{"n_layer": 14, "d_model": 128, "n_head": 4, "n_kv_head": 4, "head_dim": 32, "d_mlp": 384, "vocab_size": 4096, "activation": "tanh_gelu", "norm": "layernorm", "norm_place": "pre", "norm_eps": 1e-05, "positions": "learned", "qk_norm": false, "attn_scale": 0.177, "bias": "all", "tie_embeddings": true, "parallel_block": false, "init": "normal", "init_std_qkv": 0.0442, "init_std_o": 0.00836, "init_std_up": 0.0442, "init_std_down": 0.00836, "optimizer": "muon_variant", "lr": 0.00667, "beta1": 0.9, "weight_decay": 0.015, "lr_head": 0.00483, "grad_clip": 0.5, "warmup_steps": 200, "schedule": "wsd", "decay_fraction": 0.904, "decay_shape": "cos", "final_lr_fraction": 0.1, "batch_tokens": [8192, 16384, 24576], "seq_len": 1024, "doc_mask": true, "train_tokens": 150000000, "steps": 9477, "dataset": "wikipedia_en"}
Each number is 128 + 32 x the weight over the matrix's rms, rounded and kept within 0 to 255. Layers, rows and columns count from 0.

# layer 8 attention key, 128x128, rms 0.155, rows 64-69, columns 0-127
[[146 167 113 126 145 147 148 140 131 110 146 139 172  94 120 123 119 105 143 131 111 120 159 164 101 130 117 129 128 159 114 136 137 116 190 139  71 117 102 160 117 117 110 120 142 144 123 139 107 136  99 106 143  83 113 116 112 111 128 131 106 119 114 135 151  99 111 117 113 115 100 106 152 136 103 152 124 110 112 158 118 137 175  99 119 111 181 153 162 124 129 142 120 166 118 106 126 141 143 138 139 134 108 147 121 113 148 128 127 110 156 155  88 166 153 121 114  96 112 172 135 145 137 158 152 143 143 128]
 [147  68 160 106 132 107 145 110  87 161 109 130 104 108 122 119 126 128 140 153  97  81 120 179 138 120 111 143  87 140 115 109 119 175 138 124 167 151 161 154 110 116 158 126 181 114 114 142 153 163 129 134 136 169 115 138 128 120 113  98 114  73 110 138  80 110 216 135 128 113  98 153 115 119  95 142 167 157 138 111 127 114 148  99 181 127 114 137 127 154 112 117 159 164 153  90 147 161 142 147 163 106  88 127 106 105 123 127 124 133 131 166 126 147 119 128 140 109  74  90 139 107 111 154 139 117 157 126]
 [137 123  88 105 116 147 145  86 127 125 177 160  82 153 164 134 111 126 129 145 162 145 165 114 114 113 174  95 121 144 123 152 100 137 150 187 130 106 117 106 134 107 151 123 101  95 104 156 134 146 151 111  99 155 135 145 137 117 111 131 107 142 129 124 114 138 118  94 135 146 148 134 105  88 153 134  97 152 140 152 127 131  80 114 141 130 150 103 115 142 145 146 106 134 117 163 153 110 106 143 112 156 133 137 104 112 112 119 141  91  74 123 151 104 131 106 138 100 114 132 131 197 117 127  68 153 120 153]
 [ 86  92 106 107  94 131 105 135 147 100 126 128 115 145 154 144 149 103 124 114 136 124 130 148 109 142 113 149 110  81 144 128 158 113 121 168 147 143 145 132 121 137 130 115 117  89 135 108 133 127 119 178 112 155  99 145 163 129 129 113 151 131 112 135 149 120 184 122 131 133 142 122 155 147 103 113 184 151 164 132 139  74 164 123 119 152 108  82 129 110 135 164 151 139 121 129  90 158 145 109 131 122 104 126 113 104 145 104 126  69 114 157 129 114 160 148 119 153 105  97 117 110 106 108 149  97 122 153]
 [139  95 174 113 105 141 106 119 148 104 140 163 114 158 101 123 161 160 112 121 122 131 136 135 115 103  81 141 113 130 139 141 183 153 129 111 128 125 143 133 130 123 124 108 155 159 107  78 106 142 162 138 129 174 105 124 113 115 133 140 135 161 142 111 146 118 148 140 140 115 128 142 160 144 108 152 125 166 135 156 117 106 127 101 108 106  74 103 169 128 139 153 124 149 113 118  87 144 121 131 145 120 112 131 157 171 128 115 132  83  96 141 123 114 146 111  93 135 145 106 109 104  64 127  90 137 147 168]
 [139 102 117 106 114 141  95 115 121  93 128 122 108 148 161 144 132 107 130 147 102  96 102 101 166 120 133  97 116 128 133 111 105  98 130 131 102 178 143 120 119 138 130  99 134 175 134 132 149 148 147 147 135 142 103 138 119 151 107 132 105 127 123 129 122 124 125 120 124 160 155 162 141 118 167  71 106 174 163 104 138 121 119 128 111 176 108  84 124 109 135 115 123 135 129 111 116 147 155 120 148 126 141  73 142 126 149 142 122 146 141 150 120 127 113  96 121 159 128 135 139 102 127 166 128 140 114 177]]
# layer 8 attention query, 128x128, rms 0.159, rows 65-69, columns 0-127
[[139 124  98 125  85 151 132 110 118 144 156 114 125 110  90  80 130 151 127 147 113 109 134 123 113  98 160  68 165 136 114 123  80  70 138 124 113 150 117 208 127  98 150 115 121 114  85 150  94 152 101 101 169 138 133 135 142 161 119 107  83 128 144 119 109 154 158 109 105  90 159 128 110 119 135 101 127 108 132  62 142 153 132  99 137 152 134 170  85 127  90 163 185 175  78 128 146 107 141 131 150  68 160 174 125 114 133 139 179 142 137 119 165 120 132  93 127 143 127 176 148 159 174 158 174 100 132  89]
 [122 111 128  91 113 123 150 112 140  92 143 102  86 125 157 105 141 114 172 110 100 139 105 160 132 125 129 189 131 141 150 123 107 138 129 151 109  91 127 102 130 126 118 160 164 135  57 141 111 159 158 140 140 146 104 128 128 128  85 137 141 140 140 146 114 145 103 102 111 132 105 163 138  73 152 163 134 145 159 141 135 123  78 116 119 160 144 134 135 161 145 155 142  98 133 108 114 172 116 122  95 118 128 183 146 142  91  90 124 128 139 186 121 152 146 132 111 108 136 114 100 129 106 112  93 108 149 111]
 [116 109 123 111 109 147 135 142 109 134 110 157 141 115 137 145  76 122 118 130 117  97 137 178 175 131  76 122 132 117 120  92 106 111 125 138 158 148 158 137 131  93 126 126 116 156 167 125 114 131 140 153  92 162 140 138 111 157 150 125  89  98 118 116 157 112 140 126  91 139 142  94  87 138 121 122 165  85 125  94 123 133 131 117 129 154 140 152 101 135 141 170 129 191 123 163  76 115 149 154 123  81 143 130 111 123 131  87 127 113 129 118 133 114 167 172 112 162 151 137 131 111 123 137 106  98 148 121]
 [138 121  71 116 133 114 108 139 153 134 152 111 142 130 102 117  92 145 148  94 122  97 192 149 199 147  84  98 103 142  99 120 166 135 114 124 121  77 141 140 133 116 173 118  80 141 115 114 107 133 127 162 102 183 149 132 149 113 127 109 130  65 110 131 137 120 136 146 141 131 138 167 114 147 104 125 126 117 177 104 145 124  98  96 146 129 148 133 114 160  92 143 136 138 152 110 104  91 160 123 164 126 102 162  99 130 159  84 179 156 134 146 131 123 127 124 167 115 134 111 136 127 125 158 103 125 120  98]
 [121  97 133 131 128 131 154 160 110 122 127 120 136 135 134 163  86 140 112 107 165 125 115 138 109 116 159 108 106  86 125 124  95 134 105 144 108 163 189 141  97 152 133 159 128 116 109 118 189 152 134 137 114 132 122 110 104 151  92 137 108 140 132 164 119 151 129 148 134 116 185  96 147 111 141  49 134  94 149 100 160 137 116 103 146 165 151 141 100 128 125 120 134 140 109 126 152 127 144 142 114 141 119 117 119 144 147 105 135 112  95 136 147 125 105 114 152 112 116 104 135 129 111 145 126 141 109 165]]